From a checkpoint of a small transformer trained on Wikipedia: 2 heads of 64, tied embeddings.
Each number is 500 + 50 x the weight over its row's rms, rounded and kept within 0 to 999. Layers, rows and columns count from 0. Numbers have three digits each. The size before them is the row's rms in percent of the matrix's.

# layer 4 attention value, 128x128, rms 0.1, rows 119-127, columns 0-63
065:463379511538491576464435527415464573514493573568494541535448525412425521493497561545482475465536476533533495453479491486521540499542517571548524528445494509441520489425524434484477482419478452
070:488474463520485525454486585490496503577432543504380592522566550493524542432477368543523462570538510502472395522529489526416461594452565612520474466469537508447494449472574454480514494550507418
068:477559534516549557474598508493548439507547542581356487432536477501470552416456544517500525464514451571537462534533510557503409506482531494545413454411521502548442468476570485484561503421489487
070:335538513561535458479396534529518528427459454476473461446409573512472480422419458482542562548606525472476451488520451445573568548492446538421525455434511480542489490451562489474514414487516465
067:570461511468510503495472526522486524405481474483546565494497545480479444412589514462491607403496473449529435449519426471471442529560611495590523492449479547500530582520412506495549571496630482
067:595458448445521541588560391516550468531512533426449555522568533529543535556410466455378510512422430527467606402468455500520558545445469489578444545489522508592479479517582531480495486473465590
069:539499559501464506494555535415623484538529591424550504479546502549555466479505498493532581482527454440501563556477448551514483550527427468499448481486443497551460509515470481488391481555541474
068:399467433534487566513491568499484508528580479581480486489512431635389429445469494614544591532440475445485498511495495490533484490502476486540588522436519524463524528540481523464469433529505574
068:493504515549523469461348531432547565579544432543497472388604547495538470558517488515494549517565433572464547553464524489536426497519488455455543484535480464498618445515483510440603495394434513
# layer 4 attention output (transposed), 128x128, rms 0.111, rows 119-127, columns 0-63
064:487559535509536500438595502494412505533452466543529410498431473436526523485557555417469443507538524499508473479473452497493429458463560469464483491426557623464582504490417424477504578450491545
061:419528597510530486502609574494563481530508561425486545434553485513524501393571543527464436521515508511381487580559542499521476567449433508409533458439386527445567479449560604463490481527481421
062:451597522469567510486601464451504496570518563547492458440499535491479480546551514490422510428544441519543548458618493523428512498510490462458460404418516572460489478459477581424532494517488492
062:395501424520545432483578458558544513463471476452447411449501481462438498437583469513534504471550515482495566524462439491432497516479492448404477455438446546537457516562609506490494407546464494
062:599495468488522559474444497498502498418449494486489475554521563454485365492545489542501533482491539456540540537442440491491537546550476489593568458557457453500481520448465539520494506528567471
063:453498446442443530498501440478508464552540469494517522509448438516529493509492483474527534551411410422568487504653512505558582483423502562485431527412551541474443475516507572494594556445582533
064:501385379576457502500558590420541600480542584502577555503541465588588422511456465507566489488429499490551552528516504569498488570504509587524446471582435467572484531492504396471495454502498480
060:559500486512539531393554511537512542500528408442515456442563494420390496482494553553466585495502530445535525490317622573449490486522465538494520502489530562472518476527466502500465398486515531
057:473504544596524513531506401448480478470473450576503478514523600506588477485423470500464573524481432565477521519418427484469429527468456428542503445515455516438558520504444485495583413490470535
# layer 4 MLP up, 512x128, rms 0.113, rows 0-97, columns 0-63
103:454564514515445517615403446435436437444467462493430396476557538460542525473541510516588478397509506456461557661451437412507512533472485413512564423482524523526595550416496527466520465421498446
108:616532473438535512546451548513572489553495483518519489544493456525500496424449446508442487504464529456533563485492477465553541468510503558496498430397599475434479536479401500532581504435446577
103:416552458552474476497452536449570503512481458430495569550477530533552532555469565464428488568496460484488582576423499476580451471459434499517538439496644522483460511499561576553549497490456497
107:572504406511500473530408433508542466357508528434560496530449466530471439508456473434499467483440583526519521506533472467623523506482481407566455480445463429593478461481479489611445574568487551
107:541530457484444519558427543587513462602568450499522478517446491456475520502470402532485537516500480514484527503445455498478544537405543463564411421457510502580544413460431492502484547510355549
118:507505561549477574444488444475520461524565492497495459568513416472546428488523526443455495543472487496512478557437374483557568486581538491519498498458515488547482457483516540604470487475364465
094:498544512508469564460563535553494417484477525564435524491467551453544509475545529480473534495558478482485503431488441505484454462466497413527540471478546417674574512447467521541491475572444406
104:532497417527493478539426499549554585604558527488574556502554521528608484512507489372456602465477500512456503483503453443491546422440480404483478492465554494433435499438520608544485508521512507
104:584479562553455609511425582533483433473553536510513505494588518495631556509544513511491525552485424448537451542429472406432470491509549517430495511493543442436590497441444526486474526484493561
102:486480406477507560581499594477547569480489432552561609549539545578461515503434517459381481495447510432485544447458582432527519454484508526531461401472522524487484441564465495553539560548525603
103:590386504480427595555438404411521486520405490490536486545481478505569467631420505496509549541483463459490572419483440448469471411494572495498435455515494509519576490464472563592454521495567571
092:515611451455486465414463550630567505540554511479631490551562499461574454553556454453489561589530478487529572487534435484439527538467440514452380456435555433595470509545495487465488497500517459
098:503480472423449552474489478440566492548505600505623528485532534548477564596445527483501552598445503461578540436508542455552607505473427545450469500456458499527508512522517472427380526426474432
087:555481469453428552515511494507459487464516453533425452573598424570496446453514475517411551385487494437572466579505532482500544491518559526513442441561564461527518495454553543477492484467427459
092:442615520514454450565517397608532489417544471427531432484536476483577590593469575423477493612525448538531491565466521436571454491517470549483479543506495511504495478523493482522529441519471494
102:601461522446452516569394380537459481533493465586601495524536508520478493488501432509458460517443493520495533551425451427531513550582508575446386484502547454482413453441514561478532523415455479
107:519560520491432573543448508519576511459564485525388492483646535477512626561408527475528524512518549462518560511481502494516491554558529501417537548587586430491404491513378533491544428493423429
104:566566454502488536522510396458526536404501480473471540582433478499489465626393582508505471561503508513461416505414499520505493566476582554495532435575446432456518459475554524487585433467479546
107:446448522439451441548449504498445472540549547438534534484587436508445517488384557498556503478496526527554619455445461446498440527526473454427446408489487495501552402539447521472523500523544480
090:389528469503533422522508439585470542521465409559593418517582512544523434384453574489555636443446423438490478427546534420469574451506497468480565446500492534518554483427444545549523569538511466
100:487532586525451462481466507524486473531533540567488568445545432547439576497525434474526458551513593470554568566484488526546618355487537489539473496476534442442482414521408508569440480480469473
097:515569510457489528575540487484513486409481446444634514436569486498500575538523581500509572543481485438472589592437477426600564460459502480456566506552541411601544576454496519565536501497451510
102:509528458537445567493536574502524423426445473450511591532452466502498528568508516518544422463467569545521552497438419522496536449547560510461596512565487536529482494443586545569463536427479484
114:516490504503477532456442457466450458586450537558472535489526499474534454560526561495482520551504467466541449596523458449522497570450443476481579380425490449484503478507558520504452527476509510
089:500482497546395482492438450532546462536417511543472484499525505487437486580476431473508520520528509483556429439501485488537590512488594540470523488479511392488429532560415562475521561374503449
115:576512518512463526581374531501512511533477544584460475557451430472425508499547481455600521475406513491523451585510558474448572587549527411492519403572578455457437557589468555509450600491445521
106:521581480431444504498498428579536555527450541526540485473487474481586544606550407573484484480458432441496576490526558537632573527508583458511453466489535420585465524455420515471476487446499482
103:467571538591418579451487478480519521426454454455526480499528492522503569505409556501572509456481533491463505477496468400515467568486554572472421450503560500466535507510414514549384554568515496
097:536594532500453566497531453499419575461598487469490478612610517596479455543487438472529520459467486507459455556468428571480489452501481520498516478449495484551471522497474483552464576559556499
096:421523548471425532583497515541543437511590533502479476497467536506541475475370447466593517530425482461536478470511494516595583456507427546498461495492563532579470511440463503586552509480591461
098:498567466565465457580461490538499437506563444571536515581576502480559520575526516474500451455481473481537560550489558475462526499407441502542545497435536490520426460529449471466537450462522429
104:467437426497515482456561514457521458512585594480451579524507434483467466525381459388570520509539491494554518506495465474463392452587472590490459416502509514458474394477593555465464536488524541
094:550413512483500612444505446473496504552537501578547571523479514481508466481522506507517550633477503321495604623455497458532471484540490472414516517551544424482419441483529517427465462547540471
112:536507488475535484519429644469487459489496529538523488569563516562562449532380500424523539570495486550519508498484517513507439470443500547481414422424421506490499578598432620406567475455426447
111:597517459494463533576469531395615571450560509498530504534469479430499458581485436539481456523575572463544476477435557459527512550517491612491568482409519507526504498463521512587545512485436493
095:524418413482415597500437539547465537451474448532466530512519489524510462451477457498433545438575486489488494449517514475424555437504568512497573373504538552428389480411429479465506561505542436
103:474454436530467480480489635527500464552486563568512445543522545553511479498496476389570533494506482503521482578413385445520455420472481525551484459531465501604463408551529564460517460474396487
089:471497480483496529505552409470426391447509566498500523493426421568560549417474391478404495507551507435569539533520502524503557511548487482465475502490532436587564549440418533544531547458547405
094:551563513459495483550451530463459490466536497452576511448504557437514485407549518475573477485438525439529650578467514523542478537502493465451485468540559515563505430483479527418562509509529471
096:465504403472497506422529463584451664535432528597475516508543471470507442539482485493535558534471441457533489503475371455515470562430457517481497518431547495496416468576399571464438492576567499
096:456544529481495586492482522495461450389454414482498460443458438499490569459506518541471515449456496473546613649436406434465579559543550444455545456485557519522512495536508550574597537488518501
101:468487436449445544433549484493451603410483575422444463513448417542412465522514472501573563415499463539594524552531506504489487522546473505565461484452559490381423465492468536571516466435498537
090:484447517570539479522446399497489506508470438502444482487623407425484506452516491394494494457471475438615376540485563575477542493515521481509553473488527520517575495560422533531544538519483455
091:541500560473439529480532480477426539455525482461522494565558483557532448465529598498504558458393582438581568471485425485583528467521507496444570447450549523534530475610468535449315489473427468
104:524555507546473521578528528513576563481474461537560473558437490479507519420484442529548479503552423552470436565448502370370562457494569498513522473388516419412504500411420512486546578453449586
081:558535486500412565601471474466517572562510492469434466481490420504511543395528492520554530446495548558515474464464515486437534543420641486548540532527460476547480540564463459470446503619567511
106:550531529473462599514470610419476440477497568521515524514551581553537533466505504446584466502589396525466418516429514471564585482501478508509580510500567498489552456472397502515417471467462513
098:504426503513419443571498493502510444517519509479469614550472403597584411516508457415479568555563555492446433532496534429463478460564413490500524379533550565509549492562576463486466490453471472
103:480496468466453570527563496437461529413575524512580504450486390462448436488436536501517546409424491490584450621419420507496552541571492495572539515583467563452584426408525581485435543437502529
098:534477504490472526606494542523443425489489434559432527550553480593597472492485514469444486486481563431472571627499454541557423484474517510421514467456445421471477438446485500469513538570492510
095:486547387494491510502459586450567488502519529551466520520532486522536539628396534530472507479469520492515611619438509426498450450492486477494479460483550480599464461501455570531630523520557472
101:491448588514495545590487470517548434470529545463515517473507433529536596492467555488378488436412580527579515510397422525507560462484453618460396501552550462563540549479464508487495473504493476
096:516579449536449440545482397501418603446580524446540448610425507542568437473525434508462537500509464516486543448463478503483485485490574433512443530459549439544493422413452555639507487525527470
092:609474436577496449607431464571491526530470522517452576483519395602477586402442440440512529483478449527486498538479503389627523465507495442488423525544533452480571487439470544475478430470609482
097:581479489527479431519553593531491493539441564479511611456439447474594464503548415508484546501449445493461509470522458486484469461532430478503584454498481572504524529462499480520442478529424477
103:510547572519521467517410449503483565463451594503435660517389473479521618575465529452476511517478522468592448454470541503480448518435439473480484457531464462511472478480433490446501503444529513
108:517510499402458524496577477476568557509500411542569470577489578535495504592434510543563459478524523473549414558447453524404397478487611544454499449451513493493454528422500571528434522514442459
095:485511442619463495525458455530496534522470523475570549439380447497449476449425466507487539437540622592530449525524478450363449381491463411496495468539493420542495489490569487491460512541549500
091:470560562553449493563538403489492523587497524536456415482513536497490489540552557491449559580499469428553481460482521512493469456538477434483450518508519578466416506538533515528480461508485523
087:535620423502450585446480581468542535540503422424496518449526453508545416487465565535451506472461478384530592532507495533463560531437489528415523499470442489604471540419550581492515544474543424
106:425455489521521549508622433401456557450425428553492492608539533540611522537474530515456497509505526546543449508481441399545534471542547546510478452448495409495424431557431549573601489500522518
085:477456505483430452458512420558532570563454392510459472423499540572571473556479464534455431585571445459481494460487588486593362523470453479552553525499463502607562535481480515537480482555524537
105:466518468572455549503521565518522479464464565479497609476500397385503591456474525490506535515539512543445516445449501493490511487438556503419425530526525487509367463476436549512483582491465517
092:539481460436520536513547560533526562567381533406565503476357456497483599524386483514560549517513532496533543492446562492576540463491582504486538534498517486511534478554515502578523474554492539
094:451626446533526468473484489589499473532480485550449576566538461439495448523481526557547576422481520569471551585454553469555460486395482550443517467488447504591468530438434447468575555480578461
094:514581471528449451419512548499472462488525472493489406569541510526504553460531535426497513534478561452451547541507455475511425490455465512503369476492539454488521464558553519586455572534542553
099:494453489568483511487543512467530464517587565621497484514457507486480417428503522506494473524489440430521475542456429513519477414408556510552526466471479375542465623464549515523494602427401465
094:554519414458537486472465514528526387488560613452479610462533480510565554477418515478611536530523569522602438616495494460453462470534460456437518492446499405527473466523410453468494518535474536
099:574499461454513578487469434475469524424422482693435546514479553412476515508404481516491459512474409521536546549501497478514564482576605577550514428491468397539584461541506511504578493477576436
102:468503528511479521510430480526449418460486489513488572520550470551521518601461544444494503483452460477560495563499433492482542482544473378499520476562497525538453495597537517589553547549436442
107:497506443538443495490382567541528517477529509556558497472458602573470520533498494567444519534438537571559510508502523438443473488448595574499470412440521435507503551457530502577470548521464468
099:532578423559554550566547439459547534532504542490574467482487524480483337569520502495475496524487506493510465519368464518465462485584504420504647490540529532485531412511531598529465483470419508
102:539492442531473520540512457501522468590504534505477395526507584538539611466562450467468528538525546412564454448484484562603376417523513488524543510473483520536493443505415522514502470472445401
100:459485469610474544442458449472443538525393594501524480603465544508551473556466505544545567576549501404467586521526375442532504472581479537497457533518496481563471459441535533476485507528482498
104:594476480596520538520471518502570584564477505457397370583486474424485519482480478482540474504494461406488431487455549527531524504512521489502479490531654530452514506421535592571489474523546486
098:476558471555456517530528484503460544541568503538479422535567406507529526560585429552527506543401439508536463544452493508585538529502475464520569507570560438469375493565436519430491547451538488
105:519501420469519479509511527504506514566510600552472547499566521464565584549444474453589521464463437530542515560463507536558554516537569526469508461504541439472390562559522556654497445505416427
103:542478491488467546507505449491464408504483565478517500477521504511601525550547500449442533430487566514594467561468504398451426557523542433473412509576499484512432471379471490555543475503417548
096:451550471501414629504555527565400510475574485508408445502488569475545514439499430533560561514464518528498473466525530479468564527429538477527566478447526463492528597432473514521658578471590430
103:574476556403480526486497492537539490506559557510523523597475470553516537634566479379512581648449527463503552507421458456514413473461433500473439496490520533554525530499569532569431588472534507
099:562522478481500574506543504451544434481450505498434463444517466409496505473566434499476520497459472452552493501471499434413545472518546593562545482496528522539542547462510612612540513524502556
105:503439450526438510538536480489511451419483491437475612481501447524451416572489513494575462506406575482432496461497498490506532523502518492491471443524535555530434545391512496443515508442463571
103:516558524514508387539516558525496465468539524524446585590480402514504495515467423467589488536474440544573629591509489538511452456514530473521505420504505509565499426549431510514498537463501474
099:506524568583417500431480567567511482430579450515498527497496412554458570565507470483434519502408458545634555548459489507447507524491580410476494495462528494507436476410478576516461548410445466
097:369548490531465386535514539515539425432454468543548579511536447519459485503446545456466472526594634509481532510462537478547534438468466458454501536439480439480494471396480468485427524605535518
086:388598591507441514508471528405464449548386530511422464435430532491478521570430510559497551406409506485541450476538544470441486490432622503498557501503473478540511519504475535407436586460475511
102:489498522407458403497508582545469598485463464488465494539484525448442436496491423526500529517402458402541542448544442490398495500491598470559559424568519508556600488511508499442438579452533504
110:575441535528496534541381511429568490515529527443499557558571543457541532440517442448452561478525528436534508487485397439450596569551571543363467449502534465534481463478531445550526482560490523
090:470554578502404487463526471385478552544561541555516476540514445529496501411477474495563538401410474540430467574423594466543477480525562500559486461458512552491466455512492525561467546423564591
096:433502480424464497475587512459549507535433405512509511480547483611489469528463509540518481469524524426543523529359498560455464506512471533420456441493558491468528500462483512526490541472419596
084:507478436505404544415503480674584558453439459414470496416468521544466541381443580424589483516528439499480548494528529536539451502447506479517571439467492505535550460568435463442495522466550497
098:485542416432442495495471588594554418512424598439478526501520511495444542518506539491522597463423552448483595519459535470530500360416595555524520452562486518562507484499519570452453516413523450
110:494438432547452481542492539519518441559552549460516497587509468509498533514418465485456494392409485494539504550417442445445494552453450581521528499563431509537491543481509512528633499473540505
095:500501488485444443561506479458452502594592449548490557386509502458464449410496558458527510569512424526546557557533411524402539519538496490548520456508498547456462357439508515551544522533610550
104:548584574501453504531427491466392497488436502519478488547457507507534532512531533519531543530500418581543539495441532529479483513457469475407518496575507511505491514503471538588472503491518418
095:576519560523471511523489505470435502508498548527504504446484486520587543542482427479450572578435541531514539407423504455420551546426542461473569486509534483648452472566481472515483480486465392
095:477474488487493546495440386404512509452383522505428616523552521459484607495545459456573520509476510586468506461515479486474447483495458494371467455442620481553577558508480524555547452436525522
098:538570424516478465500403497465448550481455515499529594509502548523534538453449534567553482534431483533537485447468557489505455509522546403499568477473504449486352519554368508519578452403417525
# layer 4 MLP down (transposed), 512x128, rms 0.103, rows 0-97, columns 0-63
102:540517516532484499417609457514508564468511535487499494524523510503502514461454420567520487558511536531551484425448417558541396406493505542478602470476468513482391394577490458483463483571598515
104:529477552501540525520527522553564471395525428512490522478512554483496461453426502562423486434527487542422531526564441541538480561559539567468608494495427441500572521579473360594601453536498477
111:531546590455514525643541555490471526501452521566489478439514529401451471474421493545482436526516452479499485486565485478482547576507505529526504487485351468548569468459488512390481553538503390
102:482472441526537504529425491519589557544487480538432450439527451516502508558503443580516496603570437479538397522416520454452587497547541461497567480534551520428567548537590537467577462459487472
108:523558531520544541488534417596473441393461511493508514465517407495524434438563539518527405505464532516501402493370572420534559411515470528407522494434559512469506589576539526550529518491532520
123:501479525505467549556516555477481522566455370565507486485467502539474502480469523496516500529501493480456449460483512423515386574462499571548473573506476551565521555468493503469453374516522498
095:543531463449543454497440461456571592485510447538508483492470548526433470484544501421460550474476559499551455516567491474515451572521565509477581518424487490430502525504532472440443558526468497
105:607504514536515479517495547462522571575532515546467484512400454388393545592552537518502467533527561491469437549509425514501427519495529383569459530456429514536479471495513416506476486500480542
105:539517527520512494533530521550489527493526372510518466522531499510579409527474532463471492466550649487495505482426461405442569586431500414449494487564624527487534519560416536401446524486479480
110:474488528437513581441489458527600526463482480509511559524547442575492411551507507430551529517464530562379510428559501537556415597690485538550394449572457452484509570433439396454535514505557534
092:614514353487500497580495460490508547497483532465500512454468418468447549392449466550500514450455545556577432548587481453519530457501446526476505494464582421443488522525422469467514493433517521
088:503480564526477416472509471489521510472547511495449510473485531610475472491521603464616462511530500450454488392678426467482439463526453476537493599506425484461488491471610477528432378467508477
095:488541548473448553457538514527487509464528591456427494477515521537483493566515476470458477346476582497475599420463506443554467506480520536522533604495493492566535511460565428498484494392519455
091:468487502569570466517519565515532439563482450537617564508428592498422554533455517517543408505498500453395567461533426413400420443422501492524563497451463556474490424488463490469527514565540463
089:463470471567532485399538496505469545531462425458544528461501495524515468508439461550544420486461522431530474495526511416474519434509590624485570415506515518535516520453490520493368514456456544
098:563427504528434515529493503617540503527389550456490548395409512498441485545463591367491530466577559512487492482578502507559535427500568521520537580528433488507543499582541559453504477521481474
112:494513525367557512569499530460449472520428471521496448491518515458495482591424489454468435585534458515515459518388569400547553459408534547564484568610470480540462556510511423464464552427519526
102:516458545573501515409503592490495498568463459523463511373510531559492447464462523592477559526552478508494457557607501401604514492488415507421580487458554532538474532471428463463528616523523455
113:570605370564542552441554611505577454538508553512463443583533410487515452490481506525453449503453474474452470507386468474426427526495506515497476474455515485430543515537511421408463499433548494
087:578526470499540510610480381559517478486569554579430494533455487424443457474550400508545430461538496520492472574626478450495468607488535472515479663451550401546522540499515432497539406495509419
098:475430537512428502446486486470457502420495477554488474502400452511525482447522434524497551534531478532450526468532476469545438562462550483486445570417577588498495559522532575559482472540477492
101:484494514563502514529522523500422448533450491510477589578468515524518521526565575450578448533551522586517454509405417563494528520452567453447438528458413510464482467542451618502428431468448416
094:468514556528497471496489459622465528518603510553468412377565471469548479489516476615474562493500439458409543469702516461472437480499507509446502528456543556503501541516524578463439488512511516
122:495523533556479561444458541417551520473478451458511491512569427509515441547457484495583451500483415555527473424493486537328447447525571483508492436502545461438421434522481488594461523554529576
091:546502477522575443423561528554414501470554547450568568458468573570560508432494503497492507472589545469392452566530527549536517462495534515491366526426486491475555520371525521547522505544466467
123:362505506517453489480562535505498483476482495498468471376508525463596568501529508488487464516544538466499406555476421498541418477528386611431490484518637575510498431481547563517466456490443533
114:478481532485483550491375462432488519491421501487416498492516580464536610489388447532459518502557476499515488510444535420483542448538464577477456385478512475397564499571422397527521473492476550
104:537481432515596435542464533499431520481528500518442458460508484499496442564566452563437541514500408495482529579617484513475498494507509492468568556495440405528443604539561390540538457539434505
095:394510494541510536487535544519472487484493510460504546525508436586413443398451574509518442540540465572472520468554468492603527453480609445429521552518463501434517622541498448547545548554511453
091:616506581511557455509506599513514490529551589517551582607457549502570508463428517444467517526581547524389472519486441476540512495489443462473474490506453521493506609511556416553511542487514503
100:459486451535504463499546486462462493513483440515527519401497509493417510524528517511527424498523461484354510418618559484491420524514473512458499439554456441485515502459560405587617556489468535
101:531467519510510568550492460396457382517472500470498524562493550482429631525504515573553448522491495438538487446469515525466546485528527460413448545584519456441575533499465540512443476461453588
091:493525451502450493478532520535494515501559433483512463520444438541458437529591473474497519398443577529548506511655487497497518473547538557545470532493451551516445571471493467565466517556478518
109:479518492451393541479511434423497514570505494552415568472623556398585539579543539453507468423602467527503521522492479468422522477494531442540599596561548533534592475470544433506498504380440508
119:489522547503580447445427518503480535512514488530513383499495542513566544581499509463490563484617520525377438504529511434489450479478477526457523581471596529541520522446507491533571485548511501
104:398465557443468435512489547508414476564523434497520487604469423463450496504563501431533460504494435538559603552521466496548567631411580485510538523486467513468535603554432551507523472552442488
107:453490518485535505446479463539463535441470510538548449554530476504526425514457466440550565453522553549398412453442480488535455507546552456455537567563383618567539556615504519441492519406521475
092:436437552550522465515475610518522550514524523460548491499514473487514436523483618506548560464483492668415467478493526456578463503464520524490518453464424507441488521521554553423450445503476491
093:461468477493482570474557466545518475534493503493535503591543437525551595527494496546430521535426451519409502498491528467475482432568582561466536564545450406531501606566610515525480530501561485
092:525459553462436593547531494546422339576501531466528455535496529583443480483426517468500512524531491494513611538563515481515511506434538511457509478628516497510449437487531535532504504462552457
100:489482472506483479492542543530478537514497532482498542477555458488492405488412498569459519467515570618455462474589484448460461497442588526589513502557519540500572519477464408459357498529457532
102:470486514452503524466462451452444490493550442554561523563559627498428564426462534394471466569466433486490521528520484499570550488509498468431483551565488484470477569451430481481501497493498529
089:488510478519413482543536659473472524531557531510503608518441507541472503542507585642518487496484515502476525421562440493528506533479549554442558556473501469461500553338497434509510512408448457
086:543524527491447421520460508511520455560422492484493493494463472506493533568450403508567530472548429521430455505557491474368504583496539538520442423558469534437480466451478393542568536526551543
107:527550456484558540481369495465509538459443415518503422420485532410481463449535489497526491428521500455461525530401574555487438473435458526504503545484565517449449393528584424539446528480496652
084:416474487559552405449553529538461382444456498507549582515532541530498456537577488539373611571510450448399560555569516524599455429480495489512576552540483580508511469582508414547544496523512484
107:493392563488462486517460514477542547632457442476500489500522498437393472462550489492568532505492518486531559501458492398498514617417429522438496440449447420531424505562562503468547463500508491
099:493514585604512560482507526474530507431460473511451474456516586425450480393462594544465494436495400422601529520499468523473485417462532572562494550516541489518420526466453441474505560596558488
093:506570528506518497493481484604458481519441346516542518469542545490487495536527492514485483459610458484546485450586555437510529555505619513417531489488541565534446521538531512497428437477526488
097:456569427527430460500529531534558486601443463534495511467466563462472417525514371438542473527504445456516517511631591564464504495434514542543439465501587532507508593574464393534470523504506535
094:434535534493550492508607539528519479378596528446553366482506514429479565456562484598498460438547542495388465457544488545592469478497432502470517442508487477496474517478503491467485516504485593
101:465615514521480507421463625500445507490563480530445492457395579507487461554473512398481537512549475531392521504491495475516527450473509470509539478498564473461471494499488400514413535545436488
095:444472544546441526575498503506460461458471554602524574436518471426467528434535530490443419520526579450485523516619557501624514517421441575427445484482471459420546527478571502508582524490524516
089:528475406481460503441509472441495420528542473533528504470473514527505490505414531490397526583500568530549538589605547503479439488469496582454506482495460519534435528488509465482515548571393414
095:462547531511499505469598372492438478459513458531470460489447522601537566498406519561484389519466574420541447482557573527496509531428483582486520525488550447550457528494479441557507557419535555
105:456465504404489487598441589399512550558430445570459487479537558494591502502550437489522552489394481490494564567506477455520486458566570454626520525520545525622507532455546453502473549475537530
118:602513430541483461511464505449507611540475582458525417543388492475584516464585461494413514534634496469482503541429427527501474539520473489525425463461520470555474479518499455502596522476554532
097:537506534452481507489461508516519394448472520451456454431637550500515438505514515507534414578543447473439532434554563514562521496532540500549515537447481456582482556475433408516547465561492532
089:488505439517536538463464421602459420398448435523454525501524602502451491528474521529512525528596538467512602448487521489541473469568453529541400567557482525472609415515492521477467524575560470
086:518433479599622498493473448573475519502476590582488445583529563478572519491568499506566518507555537572486534447508455472513442457458492460523484537442492429418389491556452575441467398596535596
105:487553443547516492369491516435500526580457539539475517393572565586530520584459478503529420519617482506472520551492433465437522550536562516474550487518532478615371541469553492497498466590439483
086:514504484382562513465504474480517439490508495577498495468451474430410570508559447455434610508474567499550528610568564440505558486580580513562489592474486469459524490597489469427400607495500403
102:445395536494567481528439591467477496449483437597513410569461523536463477543462519512550441492432531486563455471625580540542560484476465526442512481567523431491453514531487524529440489416476515
094:458526431464531483461501489495462495502501581548506536469542421510463417535458524548496543521515473451548481536472546483302448643540532463457468415590516540471524470520446524470425480431443506
095:493462560504506558578561449406508560519440560489431537488575544469493593495526547478447539541405538500474514545480572487465506559591559510466438538518440463425476423510485541466496432419491575
093:537451541516519458509493453474444570504420478489472563453509523582508489488430454517463465510525464480542503461648565576489618573544575460492568571514471513481478499489455443459527445474444445
097:497412354547527416475532632567523472494544485471555484514530446571547542525542472477488449587483563434491479435441506514443443410484442516437551553535447628482560478532544469490464469581490589
090:472558530520548480493530451440500517529463477489580493477456519538411442538547539482422499457464437473536501495715535521527465586421501479453571452593442504494576565438515498452461492554537409
100:562551418554500550585539535364465564530566460456490429413515533564509534545545489497475489495493405520507467463523490474518461468491464349533518500522677573582460478514482515498454474601468532
108:527471431432586484566477459560519510475530477592529544484469587421472500536442470509494504524497419493476597606387554426537522521512504496547527466580487499601478490553444564496517405441503492
100:599495524548494484502442496365478486477524472485524501530402479469488580489498497518437458519571485511515512522541419488534561358497405514430499620506579560583461469515443500543465416500469575
101:411421573570492448498471571482469391462463516389459495493496463447415498470539499518543590440517492485601528515544481499623540496533458477525494539458443482438528593437518430538506541511562487
104:450447497535460464488474501543468512534528423484483424460485414559504499590379496482520464523473351558462483479575453456550475498545501466488518544556587510448492451519583512487467538526506563
094:505558586573564470444488487483507489511473517469470442473473355569520618586435439610498434488493543528548519525499475407481513527497376445434488568549527552506548557576548558486513513564600433
100:503546472524460527513497553508506513403465507479460486470412499479548505366473464461537465518451548504561509484455501552476569534431555648546491409615449449507502611477509505346520558438516524
094:488486503525494468566490537606449520503520408485535499437601508458469447416441493487400460445525399467479493507570498454535477629464599476436474505499512501544468594547558548511462503554488594
103:566530550547431535527514503508474450607453475531414553452453453518533570446448465548497429484519512501631432459573440541446559487467559475451543452521543639478455594518459530413464445510396491
099:445490474435491481596521442503513466440554393511544473532459424493507596568536604488494500445488530476416386549495529477557481405490518530466475430465461503496515449574542462497534483430530427
098:528458585516586425435472490518458567553466520537576552419430497500485524563490503422510428511521467478519521500447550585487484551545481476483521478498489551471518498539495449507512503438457517
106:497521495423523530536544506462501518591486484505493499496531525414517471475484564491602493455465476461557425445665469455460405508509584561508486524595534406537393552482513540414448591540502526
100:453566518459509538466511443571397544545510431495542524507516460481452518475404505487476438524468496487510521472542626567531436556499585429456450516511451549506417410520497542466526491492531469
108:457427526509441537508488495536450571521530459580508413502526513532489525424482514526558519513515528431516600504494423553514524440506537382511644407487538538509474433479475456599462456488530521
106:504464562504521483492427503491472568561512498544488455526377505471488479537535498472504473507512475410506478580479477471447499464516449505458498586467499517533489508547550426525561507498615537
102:549478464477464545462586459508478515557481511493483588518539513502636382449349520621515518507589507462532510502498479445523467527416516540374495534604531460509502476514532464438501516518506535
097:561550479444568583495506486537437500448542495529463459466472518522465546519516418508502559454323430513479450463646459444474531548575515523497565526504492459459509523534531435493475562511500480
081:587456473553521438522526489615573511430552513478581461538510450554496508479535501463533505536564485454459465522641542555578489419444467435480561546519512506491428498502489422553516452564491435
100:496474566506543430462519498537590422491481485465518442446485414496564484547535593545465435505538535490448500428479503454569452533425454484415448499536601632448457458449517475589548515486389487
114:530562492381516491533452431424422486502479584473479491458501515428488461589507594550477558477536489618507497554472454470504487485495575451571521540498527521494578464539496571444476481577442480
088:529480400589471497470477627493519532499381462486455510535526531482456535582476473530522478582565478583506543482551437554420477525482530450449500570513511477451625487423521535500468538536505483
102:669497561552582509543456532510483462419458453535448485482484523452562507500444519422524547539540461534510501528635417450466508426494498514528558486535475563508545446528553465419473485584591437
083:491491538514487474534580516422478470550499413435509433530529479428562503566483396422548488546471537505389513471641387450454550601529547511511510620416537593501414519381437462527483482557521467
099:534499547517508525538437512402483506572666443560467585494527567567489535484439505521442418495563462488461467473384514571468479491518490441438551547403512534377461519529458509559464523547515536
114:553478498516597462439608460504418479525569503420439507583472543650465556514470501513511484485455481470555496464531513571453488452449439585509495398416472471409523495474496389481416434542526450
097:533537601573567499485467467440467525490489472550490470486409479448460484559404410654491500523490553500537503478500507527520454438448526451464557536506511560564472556553524506410491472350457485
108:470556456504533569552485591546436495547529446551471536564476518522409461505454477404517397496478564484519539440551542472496578507547427519440406580512472494381579432442482447515516552458401516
093:462468435424454504443477542503465511499517536503520569589513540501501478545473418556445504462474486504510461553416470576475545446548508550536405564593582554390573437455502391475498522551515568
094:568551444461447467531466634487651527530502550502490450523549522554415532463480592483493485460561463452435486524484480415518541543495493519489492510524500514489449445546504489483524576450378580
096:492373545535595578539491487552482525477534463564495362542489486542414379508536471569497579461556464437533467512535505568510449439497451499511487558528529553545534529497483518476498515549497476